Weights of a small transformer language model: 4145 steps.
Each number is 128 + 24 x the weight over the matrix's rms, rounded and kept within 0 to 255. Layers, rows and columns count from 0. Numbers have three digits each.

# down: layer 2 MLP down (transposed), 320x128, rms 0.359, rows 302-319, columns 0-127
# gate: layer 2 MLP gate, 320x128, rms 0.389, rows 303-319, columns 0-127
# up: layer 2 MLP up, 320x128, rms 0.383, rows 303-319, columns 0-127
down302:143099126133141150109123152159165110113114179142117098125123132126171127101105145091132104137108130097098116147126142087173095114122150114172137106167163109142167145099080134136100146133135114093106141098148147164140085107127112155118149100150140152148135101129131145104136129152134136093117162130127141158099106122134131137160164125125159082153129131106116080167135132151112118171161
gate303:165141128120120061134088132148119145141136122095099140108123151084130118117186162145126127122110129156136104123137130144144122136127117126123128108144117119140141105118134155114166160120121114141090135115129121129110131127118151129125093123110161074123122082075146102121102081132142133126116113118134160128102127174137162137123128137183142119143121123171122138153099098146138154093100
up303:119130123100130164140163146128140083138123125146133073113110111108101096153117082117122120129120134180113176106133130152097095126125149119106119123097147133073093128137094076121122105157153128142140140110151107139137117108112083122127154131107097189103149110184096136156136135108102098171134143134137129116150137115133112137098124139113134153109126140113129124160135130110154124162103
down303:094135110136110134121105172162127091135095144153125167166163134138115151145110134135109126139135129138160145159148131121191115100128124126143161135121106107133158137096110157147143107168111172112131150124122129137159117138127130109143125109103071134134101121162115125139149164107166129126111153095122100137114135150166089093129115131098138139124078088169111137124142111161158161151143
gate304:089131116097142078155134090169135121126104117153155186091092163140107149138174110140112137085121102175140145135150107107126094114132111144138126136104156126096139194161137146168119110118113087143111131137080126118163163133134125187115151091118111101130129132142093147134150108170139139105122193150120127124113104166136164118127142088136118115132144163112130160095121133129137120154138
up304:083112096097088124157110086157148086107102114114127099146103140102110117109140089134150148131118123163157138139153120127089111102127140149170137154090137111113160155120148070123133109112133128141136128100117103107087109090133104130136135128158141117115129106106084152100143068141112094133154109115155171151093124146112144108140141116123086072107149142106133143138170134122136130166148
down304:105132120140127128137113124111115153128148117154173116118099163152129137112129129114110163126126165095120184156130087125142104129109116168137135110154144161142100101100120139157137122186130124100190119136099163121125137114125121153147141142120144122129138139118112147154118131133087089135146111103128082127135107159117166080143148089139187076129114150146140166104083163096141119139122
gate305:149114126095127150162134105146126089166121093153074131137128165105099155115141091166125135151081119138154113119121131141118100141136129125180182135147127139076111136087124093113145160107122124154122133101116122127134107084125142128140122158146146150142146095131159094099163092118112146104099127129097173123146118170162156122170141117120103115130107103126118127134139085134118115148145
up305:117141114092117120158143127118121096121131073100130104148120156102081124135149107102094087095109122117112114156126110109131105141137098107172155128087100180106123093131116095123181139142162101122150129123148070120103114099099142117140088117147151155114133101106129128116108091120124155129157075138123129154152170168105092155113151076132105129129147115109092121136156101151115146089119
down305:118106127104139117139108181117135104176160144120127188145146158135115127157093140104116155124136183151103094115083156136108133134133126114117125099114101118155161134135095141146100109112128109116134149078082125150114169123146161180112123125157108170100151155088102162119137099098123149102115152117111109115097122136131161162137123136143127149130120118174108127094143115086162092123123
gate306:144149123110132100134208135130128157103110117149139127142113109142117114135144158145146113094119086168116134120078080111123083156125112101122114141129093122135133118165116100154097157103109141109107164145122159129124163112118163110107079132134124134153115105136131112151125140108107105161174137121147117133109102123117124092142103106148146102130099126118126123119118142168098099096177
up306:122103136134091147105116111172139089133124158117148153108090099130073109108091106113136161172158107141089126165136127118087133114100118134117138151137163125133175143117145129155105110104122154121108137108172111094121125139112091104128149138130112139132107171124120074158097129103115136158154131150128172160148122155153140125094105143099102106133140131110135095162154136123123127131129
down306:122138133138133129155142128125136103154104149142114139108141132116117103112099116136107130149118135146100131164106158081145124102118147105165096121172159125126143092103132109153147141143111112152144125138120178158126135101156162143095144157076099158104129111095136116152120135102110160138127125135106127185153068130139162106159137152141141105123117100154108159136161174177152153173126
gate307:136144147135158070118109125105092116114171167140162126121097105126084147113129098103127091129112129132094109073115085118090153149129127104146150169101118139113117111143123140169134128087158095105137120084150158126130156145139170094130118136123146157145116152133096136132088138130117140141121146105119104123074114156172118132109177086116131125115126144164088128126147133087070112153137
up307:119146119132164116129138139139113161135110125149109120095152138156131137091109110102153107132182073114089116087178139115099103141109128078128124127102080070151144146132065121109189127138125145125160136117137148158100156122153123166125104137105142170161102131131110135114140099116119164123132167142123128174120084150119140155144168122134143151144148103184169129120144148093124062171114
down307:162154077121129138091163161097135129159108132146114144157142170131106154127137159101107084113132143126175169146099207144122084150129144141127094156149114168115089112082103111137129112110101128164106124094150115131127141121131086102138120116142144146051118137116163122094132122177130103104119156170126141117116181116121143162098122136104125121141120157102131098137128093116121139142113
gate308:112115123164095127141086100178105092134120140147165146139144143147107142130082117154163140149111105102165122122110100081071138106131157116095095145112075156116182156117174120117138063137118173090119159103131156143167119076155106129110126077124147127105171144098138109186109125087139151155113105135120104109098137157164070122109093093120178110118126116099099140132097160136119123129121
up308:089141124103127119100135173105109167137086131090137150113122147102174082149142066097098126132117132128093092074106095135078142122097123084108124120097159118111123100149090160089153102168143146121113098078129149143154083108089161110141159135106118157086140126092133131171095129102156116127132185147088115142098104102097171122144191155181122101129174162129127093151117101137151124168119
down308:101181108100098126127128116145162116141120130131127127160085155150090136145125191126169140108128099130112109116151130102178132099148137116144107089154112154137110089113158137180145093118147121123136119161080119118120117113121122094116131100144154127154096109149174137109150149131143119167148116155104116125109142094175136099151118145140141166091128116093119116152143157085092129112122
gate309:131063104081094118114159099107130138067151166092099138188100084180132157120122142131149115106121153126141128143094121109130108111155112126157167145104103124108131136178128115130143095136098128140136198094095129153074082135086111085131103107125128114123153104122157148113112126145166071114177166109115136204139170129149158117117157191131117143151128115134109098109138059153169164148163
up309:143119107104120078081173151132106121132125114134124157096111160113101117172103096151084091108149163155130076121109156124142090127119108154151151108120141096169137125191147150075120116114112100134137083144136127145137135136119153180110136164091118145166125143095145128126141126161134124160141126149124152119133144114194131123124119077121122154139148162144153087112186130114136131114102
down309:135102138114116130161132137148128116147120136085139088178090170104132173123117120112178108121145109134087087171098099170133164129149142145137118126109111145163125130107158159124116179151126099107169148108143121128149140133118129128103164176121136136083116152095075167126082125120152137100129176145128131133124125127114149154155181119120161136126145112085144151116121109096124157161143
gate310:105118144109095138138125113128072165134126100135180111117147127131152159129143134156124124103167133157097122121160120116142121143142092154161122107121135175100087132110125122149171128180089158165117145130150108168109103087151184115084104138113091096125149096129139162105137136182112135111168091121114101134141129142121128113117111163144091139108129107180092093140146109122100126106132
up310:175136118117147120111129116175083126108116098075096150145129112148115114094120127108135118096097122130126131106153162149122135150115136145125172165087120154151137122155143138128129149131131162114099119109136123169136162145127125139129138155113134153131149080130138099146127116154108166143060125161207147122133128142136155097145119132132111123131165135138105119126109109126112111081156
down310:185155120130111113121144125100128139099118142123132129152121185099160091137086126114141152114099141108156138137092115148121086092130158151146133130114136115067130113136120140144126128135091126142125137150113121125132137124088121150123068156140168110153103175086101120158114118112168112099136144113103113111130101118156152142103147149115177142174117113137124168112146073093152109163104
gate311:104116101135126119132140104156134126131067127143133147119137081113153145105115116089109137123118130104140142138127081115120129138126139131193162148136153092161127098137105137104144104093144103087138150128137112104124096158144118187140127112156142118140155137112107129152168138160142152115127122138118127143070155119142112136123173140149114083132176083116077129154094101078106150116131
up311:129093087101146100134115110159158103140100106095122116119167155147153140128107147126141155081155114135137140104203077153170116161117098138191144125131130102151130100065096126104151136089109153112135136127119117093104152151095125161140115105130143126155144140125115152131138140112135123142134126131104170157050110140170120128155145128150092106140146109123116134148135083123145105099132
down311:111140115122114112161176139088106132119128101148154063124120087169122088143145144137100131140108070138127122158105109092097165164155089099145105120145119138138139142102115107118104156135155095084108127111116149157170144142158143143133110126110104123143176098061147100142126150124146124125148119143083136110137131131147158161153089129154149149123116107154104143115136165122143129158139
gate312:130091158135119170137122092126154131160148152166053102130126143135143148124140094136103118130133147156115110139119157146146126135145126133158109147151106091073094153103095131130142138094143122126134172096135087123122126168097132137081143099104136108138072154120204091110147149131092157146115135107122115158124142139113109165099137124100119168134132142110142162095156154127124135180123
up312:166122139143117129153104115128136124126132155135138129112172134151128115106152108166151123114135175118170119078152176136101135137104073181161084139076156118087118149084122137128132097172084107169105134137088126122127132106114159154120145139149120103113123149104144126168169144147119116137145115134073171139123141127166121129097141153187107140101131155138124079167141143113122117170123
down312:122147055114161085063104152128120098123125095120110160106144098143078139123128123103134121097176076141141117101125107132089129116125105132117077135114119143124098127136151143100132167123098140129143122133130148102131109098107122131140131152141125160099113160161131180150093099109162137128153185117176143171165109150145144134118123109129117141127118178140147109139143113107102149139156
gate313:150148126152124093117155135154113091150167136106122118090125145113123156124136128094106132117104137141121117113108102131108144135178130143095132161128089174133134128122142138164150139106129147079119107119138096133132127141133137150166153107117144159116115098129117137118116110143170066078147099139118128175125088092121119121106149097139116118144125137117156125121113112118106120102124
up313:150096134110147099107117141081137125135124109139126097150101155109093093138089130122152136168159125123137158097119108142153120125111131121164149117149124101140176135139126130145124135142122124156122107101133142119113125118099093122089121144155119140129172138111150127159114122099108158161063138122135126105145133157113127115134122159116139148139103151139165166110115145136120105116127
down313:096106170118143140120097135135146147120092119125125140094114130117120094089135119122145152180156101140140161126119090095105119138143154129146138106113150106155135120114140161116130076100075086162131117139149150124157139135085185106086126163126149149119124118145135084126127160145112144171110121097130130087111151144150142106137145129137082148133128101090119120134115130150098100140118
gate314:118169150096125110074120122106144128143106092114166109141083111129161115104102149123155130110133151088088158107139096104132119105102122112162119126141134161105133115145131139110145126136154113128119131126122123147135095122111144161175139148103137126117091108122155100172140142152118128143142132132133122144106133115115132150153133155096110145087168120140127100110141145148111118183168
up314:137103147098124166122133119131149110144159092119135123144153134134085113138126129138108108101162140142149114107134145155155155128172072136110092148092106169106117126112145135120141128141127135141138095089121130131120161106092147172148120109121113086126122166127138154110115126098120154095104129093134171151085116082099126141101147098098100114137125113138142149104145112116163071156108
down314:142138116160131151107135112113102121164098140101144129167138133100098098137169172143147137125159112114145121148162116135134143155105149103119151095099151150098128158104165106138095134093119118139117119110110132103104113130113105130109107128141116085152132094171140139131138110141127133135150116128099104128151150141130113113144193117190130160165121143121146118107157175144152095140117
gate315:134149115157105131099160141150150104105114134136155143120127124124166144093106132106130113148128114123139136134133133122163151132096161102148130084112147154145112154153167141150138129085163104172141106168131128147087122151132138094119125149107134116137147126150147132109146150125146158145157144125176113151099087079150115149128116149117082118120126106115132145126122157101143095158166
up315:133115115133152132087139118115149125105092130124153134113132110147153138164095159115138090111112103125114126131131135142135123136072104126143138095119098154137105151087128153137102100094185129150114140148127102122156119115128129115082135133153139129125139122145116149142110124111124140128136143128185135154113103100122134128164154149136121143091141069116101140140112206188124121146170
down315:127136127149166101118145114124123140124133107137123116140114110164151095157118117160150179152146127111147107100139121108106080117152141137119155124152103126113100073152134151129146151112157146139131129155151142146183147134119117107152174154141094145146132180122122112151138153149099114098121093126122142110079108131150154118114115132067169152134158143131109157136157097131137142117137
gate316:162108081153125119108086150154158087149113140123132169109130123154105138112131135153135133156100098082158141085138136126111129107166096091106135095150116159132146150093136126184132129117138099118121120145134140103114142137130151114128152120125110131138117136104141101092137106119115128081140112147158121110119095116110165138137106119135111136150127124102116159112107159156128165150110
up316:126129127100119151062113145098162167148118147098097120114124162078166151135117167107119144150139095143165106122094120145128144115108118148143108134177098157135139162125136141105102104125113173164145155108147118089164130136102123108137126124144102143122129132142148103131132147107141085163104164150114137152138137110133142129125112127120144113140127132139139119129124121130117135110137
down316:126134113103151116157124116129155164109130138125114140154106134164130119157089124139155120146166122111113112086154102119130134134106095128210165103141150147124128147156138119144150106087101130148129117122161129113117122139119174089155122143135083140170153145093132121160131140100148159159108073128075159114127121114142140155139159118130115169113110109110118109126121153085132130129135
gate317:133139124129121124113111131143143098098128100111100132109106185164123154144138105130143129154101114131130083093182096124189099086097104133159145155121078128109164164127145143132110131144125140095122104184132116113126093148114142126096117099159149121135133126136078110154111163105127106086126135144102151155149119118105062101156166082129118164114127111111124146094116129122138162167078
up317:094165155107135110149147157132138129138137124069124151157150153114109113106176159174154164117153085125130108118140102103066128145090125118142091126112163123115150129142159144124097101110115121167144096169112130122127129129125164120128110158105128109135119100111151151131117078094130138142129134155130146114139163156083109148105157102100124104109139105146175135147101156139103192156101
down317:135072114122107101141073162119121144142154110145136143099118120125106137112119095143178107096141115127106157092141114128111129071093116112159118108078110144168142113186150142137132150140111099133108122179142113186161112147127125123104167154142183130083082134126113130131123106135121146091084126107123095151173105145127100141127123073118115155117092163118060145084137116159132109132140
gate318:135103102170109136113156131099138135146177144122139170082113170143111127131136101128177111136146131156124130117111149108113156093140147137123111137133105108132133122097158132103147124146129127078096096105130116117153142126113167166109133103125133089100119130094119145142136138139196109137118093098114119167134128123136158124077126151138157112103089131102093134150117140085142157098130
up318:139136176166080127131123123086171110101118121111149127128150091128176127121133099183148129119122093169095121140130146130095136130133117131129104131172099105106131128154130139108152158145137072119124138113115168098132125117127130150118134139175128097117130154149090125081147121139128137154129083128076131117101126121143110107115113145145140133142103133103131141137146079086097139126135
down318:159168143133133122124136086127112147128091072092134161144123113125090143163100088117119161156135100124111111095132122117109107127163128160151106157161121142088156133184156138122111161113135109113151113165111120107110119124130111111122127168088099140139127098122096108166132130091133113144176132125124130155133127125093135099108110141117134081114154173150141179112159137132131157108113
gate319:106066104125107167137082138106096100126085134145160134126103125133103143110144131119118095124117124140152108107092140137095100124115107114161131095137125174195101132089157140145136157098114130124134130074140095111111123106113184119140123139104140117099118106096124138157124173132130142138169145114162175150130133089182130088168144104125158148087134158122131172119136170148183104154141
up319:130118120138149124115193101161142138103166157118130076117106137123142116113115149149148141142126200104140125100152160116163127101145134125156088132135144116111157118138124105135129125109091106156135149114129129144192134113124143093109136080107141141178155131120151142089160120128129116081121149139091120159106124174114114123130117123140108141111141173116158125130099106123156130142124
down319:145132133143179111110106138146174180110133144160084161128144136140171119120116146115167163159112101171126144142148097075121104137136145093110130096132087145087131112138160082127128081161133109114101144148136116106154111138141137105120109129144109133169113140127125146101117116149113122148096129166101105136133142152097128124083157120116109125108134140144168152140066116124116116112125